Weights of a small transformer language model: vocabulary 6969, 609M tokens.
Each number is 50 + 10 x the weight over its row's rms, rounded and kept within 0 to 99. Layers, rows and columns count from 0. The size before them is the row's rms in percent of the matrix's.

# layer 7 MLP gate, 832x320, rms 0.0401, rows 184-241, columns 240-279
098:61 47 37 64 57 60 55 50 66 40 42 71 46 72 41 38 47 50 50 51 38 52 25 46 33 46 48 48 42 52 43 59 54 57 44 64 40 62 24 47
099:59 41 47 41 64 56 51 32 38 41 52 41 35 48 54 65 50 35 55 34 66 44 49 52 41 57 50 48 47 52 47 52 74 62 48 44 39 39 49 37
089:50 59 34 59 47 45 65 43 45 35 38 60 40 55 45 47 43 62 47 48 47 64 51 53 59 37 56 57 53 59 44 41 57 55 56 66 36 49 44 55
095:41 58 54 51 31 52 58 55 50 35 40 40 43 53 43 58 63 41 41 51 64 44 36 52 61 62 30 35 46 71 58 38 60 54 49 50 50 48 34 41
095:50 53 51 46 43 46 38 35 40 45 45 52 43 57 44 46 65 63 59 41 51 64 60 51 50 34 39 48 58 42 59 52 49 54 59 48 54 37 49 35
099:40 65 38 54 59 59 56 60 63 51 52 54 36 46 42 47 52 53 57 56 51 39 49 43 50 48 51 37 50 54 44 40 48 55 28 42 60 44 45 53
101:54 56 47 34 57 47 52 49 45 46 54 46 49 57 55 44 61 40 66 37 62 69 53 68 48 55 55 59 50 64 50 44 54 42 63 57 27 27 46 53
098:50 56 51 45 49 56 73 46 44 41 67 43 42 61 53 47 64 50 36 34 51 43 56 59 49 52 39 48 49 40 54 56 54 50 38 51 36 47 45 51
099:40 56 65 50 44 46 77 49 41 58 47 51 38 50 55 36 59 56 57 36 42 50 51 63 82 38 51 51 56 56 48 52 58 48 54 50 51 47 53 34
098:39 53 45 26 57 63 73 41 67 55 46 49 30 58 40 41 47 49 62 31 39 66 54 56 51 37 56 50 59 54 51 72 47 53 50 51 50 49 51 46
107:68 46 45 51 55 51 55 47 50 56 44 50 53 52 45 38 40 63 31 47 57 32 24 48 48 48 48 44 42 40 42 47 54 57 38 44 57 60 68 58
103:62 48 45 42 58 73 44 59 35 50 44 22 51 55 48 47 50 56 48 71 59 76 23 36 55 44 44 49 47 61 45 58 45 51 73 63 58 54 31 66
092:34 49 49 50 52 61 47 46 41 32 48 60 49 34 61 36 50 56 46 47 42 56 41 58 45 50 47 43 51 34 62 44 42 46 42 46 51 49 64 35
102:42 36 32 59 49 47 52 42 71 46 53 39 56 61 65 39 67 49 60 59 40 48 62 71 48 42 64 53 53 55 54 46 41 33 56 44 51 44 53 40
097:74 42 39 50 60 38 62 52 55 54 41 33 64 41 51 60 51 48 64 49 46 39 63 47 32 66 26 58 48 39 57 51 49 56 40 58 72 56 70 56
097:38 51 34 36 54 40 73 40 57 57 41 53 50 53 46 50 66 43 51 37 44 65 56 67 57 56 55 55 46 48 45 46 41 57 49 59 39 61 45 48
102:34 41 53 40 40 58 50 65 42 46 66 55 44 52 41 49 45 53 47 48 45 50 53 49 43 60 49 47 45 66 51 39 57 54 46 42 26 42 41 56
101:45 51 54 57 64 29 55 47 56 34 51 57 49 48 57 45 43 50 64 58 53 36 51 31 63 54 47 50 40 60 45 43 60 62 43 57 35 51 51 63
089:53 57 36 63 60 51 49 19 58 56 50 57 48 43 41 50 55 51 58 38 47 46 44 45 43 52 50 38 54 42 52 49 32 56 51 54 43 48 46 62
098:60 39 53 71 56 60 49 57 53 55 67 27 53 56 54 47 54 37 46 29 73 43 54 69 54 65 41 44 46 33 49 33 71 43 49 41 56 60 50 33
101:54 51 59 42 56 62 55 42 57 48 41 60 56 43 39 35 52 43 34 67 49 45 54 62 68 28 54 54 42 41 40 44 44 36 48 36 40 48 52 54
099:50 51 48 60 31 40 74 51 50 53 40 41 47 39 45 33 58 35 48 52 57 44 63 55 57 59 47 49 44 46 55 48 52 39 41 69 40 54 32 44
105:47 49 48 49 46 64 48 52 65 54 42 40 48 52 64 33 47 57 39 55 47 52 60 55 40 65 42 35 45 49 49 38 42 47 55 44 64 62 28 65
099:50 44 58 41 59 59 31 40 62 36 57 54 41 36 43 50 33 54 39 39 48 41 43 63 48 45 57 46 50 40 45 41 60 51 50 54 64 42 63 60
092:43 36 57 48 54 52 33 47 61 53 64 61 65 64 57 54 67 51 54 53 45 61 60 53 67 66 58 45 37 33 59 48 57 37 58 71 48 53 43 54
099:51 37 40 58 37 43 53 69 47 45 56 44 49 44 63 54 45 45 53 47 57 51 60 55 48 53 47 44 38 57 52 40 64 48 41 49 47 30 65 54
102:35 44 67 65 70 45 56 43 58 59 52 50 32 49 40 58 50 49 50 63 60 52 43 58 59 49 46 45 50 35 46 46 48 48 49 24 55 47 59 50
097:50 66 57 47 34 55 57 35 47 55 53 46 48 48 59 46 55 46 39 37 59 60 32 52 64 38 42 51 44 49 45 50 57 49 41 41 41 53 56 64
098:58 60 46 60 63 44 66 53 36 54 40 62 64 35 38 50 50 34 60 46 54 54 55 40 57 47 42 44 56 52 49 59 49 59 41 46 65 44 43 47
095:56 48 39 28 51 70 54 57 55 49 27 53 56 47 53 42 70 65 45 54 39 43 62 52 45 50 44 41 46 43 47 50 36 56 45 47 46 51 47 49
104:52 57 44 34 50 58 52 53 51 50 49 59 44 41 62 38 43 64 46 34 37 53 46 52 42 51 46 47 35 71 49 41 55 52 48 59 37 54 59 47
098:42 31 46 47 51 46 27 30 34 42 56 63 50 50 37 66 52 45 44 62 36 40 47 31 44 34 38 62 46 33 44 38 65 36 48 56 56 45 44 57
104:52 48 58 30 43 69 47 46 51 29 67 61 48 53 61 56 52 68 61 59 54 51 55 35 70 60 34 26 36 45 52 61 50 54 53 35 44 52 50 53
098:56 65 28 53 22 41 34 40 56 37 30 60 55 53 42 44 48 63 72 45 65 72 38 51 42 47 38 51 29 50 41 62 60 46 47 55 42 80 46 56
102:65 71 50 37 44 75 46 32 48 46 30 57 55 47 57 47 35 49 61 55 45 52 44 55 48 56 63 34 47 64 54 56 51 56 61 69 45 57 52 56
100:57 59 66 58 58 55 32 60 45 48 44 62 47 50 29 64 59 56 49 58 43 46 29 42 59 44 50 35 35 76 37 32 49 58 42 49 57 37 53 42
099:50 54 51 43 48 52 55 30 51 39 50 45 52 40 50 54 53 45 40 38 40 66 57 68 32 43 50 48 42 64 45 31 61 50 59 50 57 71 39 45
096:37 48 38 36 44 43 28 44 33 53 41 61 62 53 33 46 59 43 38 44 44 62 49 37 53 37 61 43 40 42 50 48 40 48 42 39 63 53 40 61
104:46 44 62 37 46 64 56 44 36 39 57 41 53 57 61 42 36 59 44 56 46 54 29 51 50 57 34 35 52 53 56 47 32 60 61 48 52 57 48 52
105:61 36 57 41 54 58 60 55 43 44 46 52 63 55 40 31 60 64 71 48 57 49 66 47 43 53 37 35 44 64 34 29 47 51 38 38 41 51 41 61
098:42 46 38 52 67 60 46 35 71 44 60 44 46 46 61 44 50 45 55 44 26 51 50 39 54 33 61 36 51 49 51 39 48 45 38 61 66 49 51 51
102:46 63 57 41 52 51 46 53 39 37 41 56 66 46 41 56 50 51 56 34 34 52 51 28 56 53 38 56 67 65 42 58 54 45 44 30 50 49 41 59
100:54 52 67 47 47 74 40 53 58 49 63 53 54 56 48 40 49 43 49 49 51 67 52 39 42 50 39 55 34 58 53 51 36 46 39 40 43 46 55 42
095:61 52 54 55 49 46 49 49 39 73 45 42 59 44 49 49 45 63 31 66 69 47 71 68 34 66 64 43 42 31 47 47 67 67 50 32 47 47 36 58
110:49 59 58 46 72 53 43 41 46 37 47 52 48 68 45 51 29 53 64 60 43 40 49 55 55 66 40 52 58 47 34 32 47 56 56 45 41 54 49 59
100:42 52 38 57 52 58 65 47 42 47 37 55 44 42 61 48 65 47 47 53 35 68 55 59 42 38 51 45 40 44 56 49 43 57 63 50 35 55 61 60
102:41 55 65 42 35 67 51 49 45 52 44 59 56 47 47 48 52 50 48 55 35 52 50 62 51 48 61 35 49 62 52 76 42 49 49 47 41 55 55 31
105:63 34 63 55 54 47 65 37 45 61 47 50 51 44 63 55 54 56 43 41 56 57 49 42 50 71 38 45 51 58 51 40 52 49 44 54 36 73 58 51
116:47 62 47 41 49 39 62 43 27 35 64 53 52 59 42 53 48 42 44 43 54 51 49 64 55 57 53 62 53 64 48 48 48 29 41 50 35 39 54 68
096:39 39 40 51 63 57 44 33 55 37 48 33 57 51 53 46 41 75 47 28 49 44 43 50 55 45 41 76 66 36 59 55 63 48 57 34 45 52 49 39
100:62 35 59 52 61 69 51 54 45 59 28 69 47 55 57 55 47 38 39 43 61 67 57 59 28 32 46 74 43 57 51 27 46 64 61 64 51 58 42 36
097:63 50 40 47 46 61 37 44 69 52 51 49 62 66 35 45 63 52 45 45 60 50 51 27 50 58 56 43 54 42 44 37 41 59 56 46 65 49 66 58
104:39 46 48 66 42 27 68 56 64 48 54 54 40 54 52 26 60 51 58 46 74 64 57 56 72 47 71 43 38 53 54 50 41 49 57 48 49 32 42 60
106:40 54 56 46 63 68 44 42 55 69 66 66 59 40 43 50 66 31 41 41 43 42 50 46 51 48 34 65 52 42 40 48 32 64 42 30 44 56 47 48
103:53 54 56 59 47 67 56 40 54 61 31 50 34 42 39 51 44 48 47 47 52 59 35 42 24 71 46 46 52 70 44 49 44 56 38 52 47 75 31 69
104:35 70 52 46 47 71 53 33 60 58 33 43 40 39 46 41 45 48 45 42 40 38 49 57 62 64 55 45 21 58 34 46 33 52 52 66 47 51 59 56
103:30 56 45 55 41 59 47 66 37 40 51 53 45 40 40 34 60 40 55 49 38 61 52 44 58 41 48 61 46 52 46 45 44 58 57 47 66 37 75 47
102:46 63 48 57 46 46 54 51 40 52 52 53 50 46 58 53 46 52 38 22 51 70 61 54 53 62 35 38 51 57 51 46 49 51 58 59 61 54 56 45
# layer 7 MLP up, 832x320, rms 0.041, rows 184-241, columns 240-279
098:44 59 65 35 48 43 51 57 37 57 62 54 40 52 48 65 65 74 58 37 44 65 50 59 74 61 43 57 31 36 56 54 44 47 62 55 40 49 40 44
093:56 46 64 49 53 42 50 41 54 51 56 59 45 42 61 45 35 48 58 66 46 32 72 59 46 46 66 43 70 58 57 47 47 42 38 56 57 34 56 50
107:63 46 39 40 34 50 50 61 76 51 43 37 48 62 40 45 64 50 65 46 55 53 59 66 18 59 39 47 53 45 42 49 48 43 37 39 53 50 34 33
103:57 64 27 54 41 42 58 41 36 54 46 49 49 39 38 52 44 53 44 53 54 63 51 31 36 69 49 57 82 48 52 47 40 47 51 47 50 33 50 47
088:53 44 57 56 48 61 46 40 40 38 48 42 42 55 69 46 36 46 55 66 69 40 69 32 36 69 55 38 38 24 51 53 28 54 49 59 43 34 35 49
100:50 37 53 42 56 40 61 52 73 65 62 65 67 51 67 52 70 45 29 56 46 60 63 49 54 37 41 42 40 64 50 62 55 33 52 48 41 39 52 58
091:51 56 58 54 50 63 45 31 79 55 46 45 47 59 47 47 63 51 54 43 50 61 58 49 63 42 22 40 36 34 50 59 62 55 52 43 73 54 38 34
100:59 59 53 50 52 53 39 63 63 46 43 66 44 61 31 54 55 53 70 39 46 38 38 45 51 54 70 53 58 56 55 45 42 58 37 44 45 52 58 58
095:68 30 59 47 69 45 60 54 48 45 36 48 47 43 49 57 65 49 49 40 47 47 57 33 40 41 42 52 43 54 52 61 53 50 41 44 55 64 56 55
109:69 79 56 49 48 61 36 52 53 52 43 66 66 38 51 59 59 59 63 52 59 49 49 59 53 56 49 39 48 58 56 57 63 52 53 47 65 65 41 54
109:53 57 58 37 44 41 49 62 26 53 49 56 54 51 54 66 56 60 39 45 55 37 56 49 60 58 44 70 57 42 44 50 49 41 50 52 30 41 36 61
108:50 62 50 53 47 50 59 57 74 63 50 42 59 21 44 49 62 34 53 63 37 52 46 54 58 51 55 61 76 64 51 32 57 39 62 33 52 48 46 47
088:45 67 42 44 42 68 52 42 48 39 40 32 53 51 54 31 48 71 49 58 57 48 46 51 64 41 36 52 54 69 49 41 54 54 48 50 46 43 57 52
096:14 48 59 55 48 45 71 44 43 55 41 69 64 34 52 52 60 46 27 45 45 38 56 64 71 54 47 53 51 52 50 46 57 36 39 62 39 43 51 54
096:58 48 64 37 45 63 45 41 50 43 47 37 65 46 43 36 54 55 41 56 54 43 59 53 40 55 55 69 47 62 54 51 51 61 53 40 43 63 50 48
091:60 47 35 52 59 64 31 71 47 51 52 29 61 60 57 36 33 46 40 61 41 49 46 33 25 48 45 39 46 73 46 49 60 53 39 57 45 35 39 50
099:61 46 46 58 57 65 65 36 65 71 40 60 32 47 49 45 57 45 33 54 48 59 56 43 49 50 52 43 63 59 49 61 55 30 45 58 50 47 30 55
105:57 41 62 58 52 35 49 55 45 35 44 41 34 45 36 38 46 62 56 36 71 46 53 50 66 53 44 52 39 44 55 53 44 32 44 53 70 49 61 51
085:51 39 56 57 58 51 54 57 38 58 54 43 47 41 46 55 51 44 44 53 45 40 50 35 31 33 83 55 41 55 50 42 48 46 61 70 42 40 49 62
098:52 55 47 46 47 48 58 36 67 45 42 26 57 67 66 56 62 50 37 50 52 51 49 39 68 45 62 45 39 55 48 50 48 42 38 50 44 52 48 63
092:48 66 47 46 49 55 46 65 37 35 43 62 44 40 57 44 54 54 51 56 46 59 45 48 67 48 42 47 47 53 27 47 57 50 64 46 44 59 56 58
101:51 55 62 37 64 58 42 61 63 65 41 46 38 40 64 49 58 63 53 51 33 51 45 37 48 40 52 52 62 55 52 59 57 48 56 53 61 55 43 45
096:44 60 53 58 36 53 51 54 32 43 36 58 57 54 42 68 43 44 69 59 62 29 53 60 60 54 50 54 59 43 52 36 48 45 65 48 38 42 66 50
097:55 67 54 58 40 43 54 44 46 38 47 44 41 46 50 39 36 62 59 49 63 46 46 77 50 66 57 48 40 52 60 51 56 42 54 55 68 46 62 50
091:58 40 54 60 33 66 45 59 47 60 25 49 60 42 62 51 60 57 52 65 48 54 52 33 43 41 36 55 38 57 42 65 48 41 67 44 44 39 45 62
105:50 50 45 38 33 36 62 39 28 49 71 56 59 47 44 49 39 58 60 44 51 44 60 52 47 42 74 64 46 71 55 53 39 48 66 53 38 40 56 31
097:51 37 34 50 58 43 57 57 37 49 63 62 42 76 45 54 41 55 52 57 50 58 49 54 45 37 59 67 32 48 45 62 55 64 54 59 32 55 62 34
111:37 68 61 30 38 74 42 43 46 42 58 38 37 41 49 50 72 40 45 56 59 65 46 60 61 38 44 43 46 34 58 30 38 55 62 47 55 37 55 61
092:56 44 41 58 61 57 34 35 53 34 55 64 59 49 49 53 47 60 51 31 40 58 55 67 39 46 46 61 46 53 49 33 51 39 41 54 63 50 44 55
106:38 50 51 49 55 41 56 42 49 51 51 50 34 49 50 39 65 51 42 54 53 40 55 36 54 49 47 47 56 39 56 51 44 61 54 60 50 41 37 53
097:60 51 56 36 40 43 69 42 48 59 53 50 62 69 61 40 45 46 49 49 47 52 67 55 51 51 47 47 53 55 69 48 62 54 37 63 50 58 29 54
100:35 47 44 44 49 63 45 51 61 45 43 33 55 50 53 38 43 48 47 48 52 58 47 57 59 54 53 53 54 35 45 44 37 62 53 48 56 22 60 56
098:55 44 41 41 66 56 54 46 52 41 33 29 49 46 32 70 45 32 44 41 53 69 44 35 31 41 50 57 41 49 57 33 44 65 62 59 46 47 47 60
107:52 51 57 38 37 49 55 58 39 76 50 65 42 43 47 50 47 43 45 55 64 31 44 53 54 51 48 49 48 66 49 50 40 69 49 61 64 25 70 62
100:65 31 44 45 65 67 63 35 44 57 56 49 48 24 53 52 56 66 53 46 63 46 60 51 45 60 41 66 58 50 47 40 49 49 54 41 66 72 55 49
105:51 63 46 49 41 56 67 59 50 43 42 54 72 52 48 64 55 44 62 39 38 59 44 62 51 52 40 51 59 42 36 56 51 56 54 60 42 54 54 56
098:54 49 55 46 46 41 62 58 33 54 48 40 48 54 55 60 46 59 63 42 47 39 42 69 53 50 49 45 57 51 53 41 56 55 53 52 40 55 55 46
090:34 59 45 50 67 52 53 41 55 60 67 53 38 64 44 36 55 42 52 48 60 54 47 59 47 47 35 37 52 51 37 46 50 34 52 42 60 59 59 58
092:51 67 54 58 31 74 52 42 49 45 45 49 66 53 44 57 40 29 50 43 63 54 47 54 49 45 61 38 60 45 45 76 56 52 42 48 77 63 48 39
109:61 53 48 38 51 51 49 52 58 61 58 51 31 59 50 39 39 78 56 43 54 69 47 47 66 49 40 43 63 60 62 65 47 54 58 51 53 40 65 47
104:38 65 38 59 60 74 38 54 43 36 34 51 43 44 38 58 40 42 64 40 43 63 35 41 58 40 51 74 54 65 39 61 53 53 72 57 55 40 67 34
099:45 47 64 35 31 60 68 39 31 42 50 55 56 78 65 54 54 53 54 70 39 47 49 68 40 45 44 43 29 41 32 53 42 46 43 33 40 53 40 42
099:52 59 63 48 38 58 49 59 55 46 39 54 74 53 69 37 35 63 56 66 49 39 33 66 49 38 47 63 54 60 50 80 50 62 41 52 51 62 54 45
089:48 53 35 56 35 42 70 56 58 68 48 50 45 58 31 48 58 22 52 52 60 36 47 45 53 69 43 33 57 58 56 65 46 72 46 61 49 39 35 48
110:63 52 61 57 58 65 46 43 54 46 54 60 42 56 52 43 44 55 32 64 48 43 40 72 55 35 59 58 44 57 48 40 35 54 56 53 51 55 63 46
092:56 64 52 49 57 58 49 43 62 55 30 59 47 36 42 55 43 41 53 43 60 59 34 47 52 55 55 39 49 42 47 35 56 65 56 36 64 45 44 62
100:48 66 64 53 49 36 53 50 67 58 57 51 36 52 53 45 54 60 44 43 44 47 53 53 53 56 41 52 38 49 52 62 41 52 46 41 52 61 48 37
110:67 35 49 42 59 55 37 43 42 52 32 50 54 54 58 59 58 56 58 51 53 42 50 37 55 73 55 39 44 36 51 37 42 50 60 43 46 48 55 30
092:39 59 35 38 32 40 48 68 38 48 52 54 63 46 53 45 56 46 62 62 27 45 48 70 53 52 67 49 49 63 37 48 54 44 41 74 38 51 60 64
093:44 59 50 51 60 59 53 39 23 41 29 47 50 57 49 66 62 51 57 42 52 47 59 38 74 51 76 51 63 35 62 58 55 64 63 50 34 40 57 41
096:36 40 54 60 65 38 55 43 60 51 46 51 70 64 51 48 49 67 69 47 37 59 67 63 43 45 41 62 51 60 51 47 56 57 56 43 59 46 56 54
100:33 46 42 48 43 54 67 52 55 54 65 41 45 56 66 46 48 51 54 44 49 37 58 58 41 55 45 45 59 66 32 56 46 46 32 51 43 42 40 61
110:45 49 48 53 55 60 38 42 57 74 56 59 52 56 66 58 57 74 51 59 47 56 53 50 44 42 71 30 52 40 47 44 38 65 56 41 51 36 47 29
102:37 50 50 51 52 43 61 35 47 59 56 38 45 47 55 51 62 70 51 48 48 44 54 63 51 39 55 45 57 43 53 58 44 49 70 50 32 41 65 55
110:41 46 66 31 43 44 47 81 56 55 48 38 54 53 35 53 57 50 63 58 60 50 64 32 62 75 57 51 48 52 43 33 66 48 55 65 53 50 63 50
109:44 57 53 40 73 45 31 51 45 57 59 53 36 44 36 53 46 56 51 59 52 48 65 54 52 55 48 59 40 36 46 44 52 46 67 56 64 55 54 64
102:41 61 49 47 43 31 52 54 43 53 33 44 31 84 70 44 46 49 50 60 50 42 53 32 47 29 51 63 56 68 47 33 44 63 46 46 46 45 40 36
110:76 36 30 55 41 54 48 47 58 58 41 58 66 41 56 70 52 49 52 51 47 48 58 65 47 43 53 59 66 49 44 50 52 31 40 65 49 48 61 56
# layer 7 MLP down (transposed), 832x320, rms 0.0377, rows 184-240, columns 240-279
100:69 54 50 49 58 54 66 68 81 54 64 45 56 56 63 46 65 54 48 75 58 51 27 51 30 54 47 59 33 60 67 66 62 53 54 49 49 48 48 62
100:57 48 52 42 58 55 61 54 53 26 62 48 54 50 37 55 54 53 50 38 46 57 40 31 42 30 66 38 57 68 29 58 47 48 48 36 49 64 48 52
102:58 48 46 51 51 50 40 56 63 48 59 50 62 67 66 32 59 57 60 45 50 59 44 53 52 38 56 49 52 36 53 51 40 61 46 49 43 63 44 31
099:45 58 43 69 44 52 51 50 50 52 55 48 51 47 57 63 45 36 65 52 55 54 40 38 43 39 53 51 46 53 19 50 54 36 57 33 49 54 60 41
090:54 47 26 55 45 40 62 60 66 50 43 48 65 44 36 44 60 61 53 37 27 50 29 53 50 42 41 44 56 71 57 44 54 38 56 42 57 67 53 55
103:43 54 38 30 63 43 50 51 39 36 56 50 42 59 44 59 32 53 41 38 61 37 39 34 46 48 41 49 47 54 76 32 52 37 37 36 52 34 48 43
098:54 47 43 34 53 57 58 43 32 49 52 42 48 43 64 45 32 58 40 44 65 58 41 52 41 52 75 52 57 58 52 72 38 47 65 48 56 34 42 45
097:70 40 51 36 56 34 55 62 49 28 56 46 47 54 44 45 44 45 29 61 41 48 35 55 43 44 35 40 53 50 23 38 61 46 41 51 48 53 53 42
099:42 54 46 65 34 58 53 42 33 55 58 55 31 56 45 39 47 52 50 56 51 60 42 58 60 45 69 51 64 54 55 44 63 47 57 65 52 47 48 39
099:41 53 39 42 36 56 59 54 47 44 52 55 47 54 43 58 48 49 55 73 31 52 61 48 53 21 57 39 30 70 59 39 53 54 59 61 48 59 57 54
106:48 56 66 58 50 38 35 49 55 45 52 57 51 55 41 59 62 47 35 88 54 32 56 48 56 27 53 46 47 53 42 52 33 49 53 47 48 55 51 54
104:51 40 54 47 63 35 63 46 48 45 61 45 47 68 49 34 60 59 43 63 48 44 42 42 50 51 57 50 53 47 44 46 46 56 51 49 61 42 54 52
091:24 50 55 65 57 38 46 49 58 54 67 50 45 46 61 66 66 49 56 62 51 59 77 54 27 71 45 26 51 43 54 48 38 50 50 40 45 68 44 48
096:53 48 60 63 60 47 34 27 53 46 54 44 45 58 56 30 48 59 66 52 52 45 51 39 41 57 60 51 43 48 66 33 51 50 48 45 54 52 40 67
099:44 35 40 49 37 55 49 39 36 48 53 32 47 33 37 27 60 41 61 66 59 50 63 56 47 47 47 46 31 58 47 49 48 41 67 48 54 27 49 41
094:58 59 37 48 28 46 67 36 45 46 39 65 30 56 25 62 69 57 55 49 47 48 52 53 57 60 44 52 44 31 66 51 54 56 47 49 56 47 53 41
101:50 69 56 43 45 40 55 78 44 50 63 45 54 62 29 42 35 51 65 54 59 38 48 43 23 58 45 46 45 42 58 53 43 62 34 48 38 51 37 45
107:54 50 55 58 46 60 50 35 55 60 59 50 55 46 50 71 36 58 52 57 39 50 52 64 46 42 46 47 32 47 79 53 44 45 58 31 65 50 37 43
090:52 44 76 33 31 48 47 62 40 55 46 51 54 61 61 50 38 50 54 35 45 60 49 48 41 56 45 56 61 58 55 34 47 58 26 60 64 45 51 59
100:53 50 51 36 56 51 52 50 54 65 52 38 61 49 64 58 54 58 49 52 47 36 41 42 50 46 62 40 47 56 41 64 46 57 66 47 53 68 58 36
093:54 44 40 73 55 57 39 46 47 50 45 47 60 53 59 51 45 43 45 34 56 64 44 60 32 47 40 61 60 44 82 62 52 55 69 39 53 57 55 51
101:56 38 32 51 59 55 60 38 42 50 42 44 62 58 53 54 45 54 46 40 53 44 47 42 36 54 25 61 61 58 51 41 63 64 26 67 51 57 63 55
100:46 48 39 43 49 53 50 42 50 60 46 56 42 48 43 50 41 48 51 56 64 61 31 78 60 66 36 50 40 53 67 49 52 52 51 41 66 19 37 51
099:50 37 37 44 54 34 44 46 40 43 35 63 63 42 36 52 69 49 42 49 51 65 55 50 55 32 45 40 72 57 26 45 55 57 62 59 45 40 58 57
091:33 55 53 37 46 55 43 43 49 31 53 45 42 39 45 43 32 56 51 51 40 43 67 67 52 66 59 53 51 55 54 58 46 52 39 61 53 43 63 47
104:53 44 46 49 60 62 61 50 58 35 54 60 48 31 37 67 64 51 55 64 39 51 45 55 57 54 51 56 49 58 49 63 68 58 62 61 55 57 40 58
099:52 61 40 82 66 61 50 42 59 47 72 40 41 58 47 57 52 58 54 39 45 34 45 38 66 43 34 43 61 54 17 34 52 53 51 58 62 46 49 48
096:59 45 59 52 47 44 53 52 51 53 57 51 46 61 47 53 52 45 36 43 41 47 60 41 36 48 45 32 62 59 38 42 50 55 53 40 54 42 41 43
098:51 59 63 58 49 63 70 59 45 49 59 49 41 43 35 39 43 43 52 58 57 38 74 39 71 35 43 55 56 50 18 57 60 72 50 54 33 45 51 43
100:57 56 54 56 63 35 56 57 44 53 55 57 50 48 52 45 53 54 39 36 71 44 52 68 50 59 74 64 59 57 51 46 64 58 42 46 53 52 54 44
102:64 45 44 50 53 39 37 43 53 42 40 52 44 49 40 58 46 59 65 45 30 65 58 44 50 51 63 51 38 58 48 47 39 45 33 40 52 55 55 51
103:41 39 46 48 40 47 39 70 64 51 46 41 57 51 48 69 54 50 66 64 43 53 61 58 43 59 62 58 61 63 75 42 51 55 53 58 36 66 46 43
097:41 39 43 30 66 52 37 45 58 42 66 46 70 68 56 22 45 56 48 45 62 52 39 56 66 61 62 55 46 45 38 68 53 34 60 44 60 60 46 48
105:42 54 48 46 51 42 36 55 64 69 45 35 38 35 51 24 36 65 52 58 66 58 31 41 43 43 53 49 45 70 82 53 43 34 49 50 44 65 28 55
104:48 70 38 32 46 50 33 50 42 58 41 46 58 56 53 52 47 41 52 47 80 52 56 62 63 48 66 23 53 54 57 53 45 55 49 46 51 24 40 50
102:48 41 35 36 56 55 55 48 50 46 37 52 31 51 33 42 39 32 50 46 52 69 69 58 47 55 49 61 39 47 76 40 55 65 59 66 43 46 57 47
102:34 46 40 59 49 54 46 57 53 42 47 40 33 54 46 28 39 55 37 53 40 56 46 31 53 55 49 45 45 57 50 42 38 58 18 68 46 44 44 56
094:45 58 61 53 26 50 41 38 27 28 42 49 55 48 48 59 48 48 59 52 55 52 56 32 56 40 69 41 45 44 87 50 43 42 44 52 29 48 54 57
096:47 41 47 43 60 52 32 34 44 44 47 50 43 41 67 39 48 71 52 66 44 38 63 50 37 63 39 53 30 44 52 52 45 45 51 47 22 49 49 52
113:51 61 45 39 47 58 59 48 35 47 53 49 50 50 43 58 51 32 56 50 46 45 39 44 62 44 53 46 53 49 34 30 46 47 60 45 52 50 64 62
098:56 66 28 72 47 58 57 46 59 54 46 54 35 66 32 49 42 63 63 35 53 50 51 68 44 28 50 43 43 69 39 61 40 42 54 53 40 48 69 64
105:58 55 41 66 47 61 51 59 54 46 32 46 72 47 41 40 42 55 40 31 35 40 59 52 50 55 51 64 55 44 59 46 51 52 63 46 36 52 55 52
096:44 54 64 61 34 39 63 42 64 36 62 51 48 51 57 37 46 64 32 60 35 70 43 41 39 57 61 53 73 53 26 35 50 50 44 73 50 51 39 58
091:56 34 59 29 59 51 42 46 40 29 44 44 32 62 49 38 26 54 34 45 56 55 60 43 53 34 50 54 55 52 43 46 64 58 64 44 67 62 48 42
111:47 42 28 44 69 49 52 54 58 57 50 50 50 46 59 63 43 63 58 59 63 49 40 46 55 44 52 62 59 54 50 48 39 50 45 29 55 54 39 51
097:40 48 42 39 56 45 54 49 43 54 41 54 60 58 64 50 57 56 63 48 48 42 66 52 57 38 38 32 44 39 55 81 47 50 35 47 40 51 71 44
102:53 50 46 59 54 67 39 58 42 59 58 40 46 47 54 30 45 60 37 57 51 61 51 48 54 36 58 67 55 40 54 40 60 57 68 37 71 50 57 44
102:59 46 39 44 36 45 58 48 59 65 62 30 47 59 68 37 44 42 38 56 42 65 65 52 38 41 64 65 45 49 44 37 35 50 54 44 43 42 37 57
106:52 54 45 61 56 68 46 55 56 58 36 43 57 59 39 58 54 48 49 45 55 62 47 30 44 55 38 40 44 36 64 54 63 48 44 40 57 55 45 41
091:40 51 40 55 61 26 61 58 43 63 68 55 67 58 48 43 38 59 36 55 50 58 48 62 54 53 44 39 41 62 59 61 44 39 25 52 40 39 62 84
100:46 45 66 56 37 39 46 68 53 53 48 61 44 32 42 51 61 44 51 63 55 43 51 39 42 64 49 46 60 53 51 66 43 46 36 56 41 47 59 43
094:61 42 44 55 57 63 51 59 41 49 28 40 56 41 51 46 48 34 43 55 66 49 50 55 37 55 54 56 48 42 25 53 67 46 63 35 61 45 53 65
102:49 39 49 51 58 43 40 62 45 47 52 69 67 60 46 59 45 36 51 41 45 56 59 50 43 28 45 52 55 25 87 37 59 41 73 69 54 48 61 65
105:57 43 51 64 57 44 45 77 54 50 57 54 71 56 30 42 41 51 30 56 51 33 55 44 50 50 42 57 57 55 64 45 44 68 46 40 48 45 62 49
109:57 58 54 34 50 32 37 28 44 54 61 51 50 47 33 66 45 36 50 44 55 54 33 36 50 51 52 53 53 52 49 62 41 52 39 46 62 53 32 68
110:64 60 52 36 63 60 52 50 32 59 50 62 51 47 63 48 50 41 45 57 59 61 52 41 64 51 43 56 54 69 46 23 49 46 45 57 58 50 48 41
102:45 46 50 65 45 45 51 57 52 48 55 41 51 36 79 49 62 45 38 37 52 67 48 42 46 57 45 36 52 45 39 64 67 55 49 70 44 51 52 52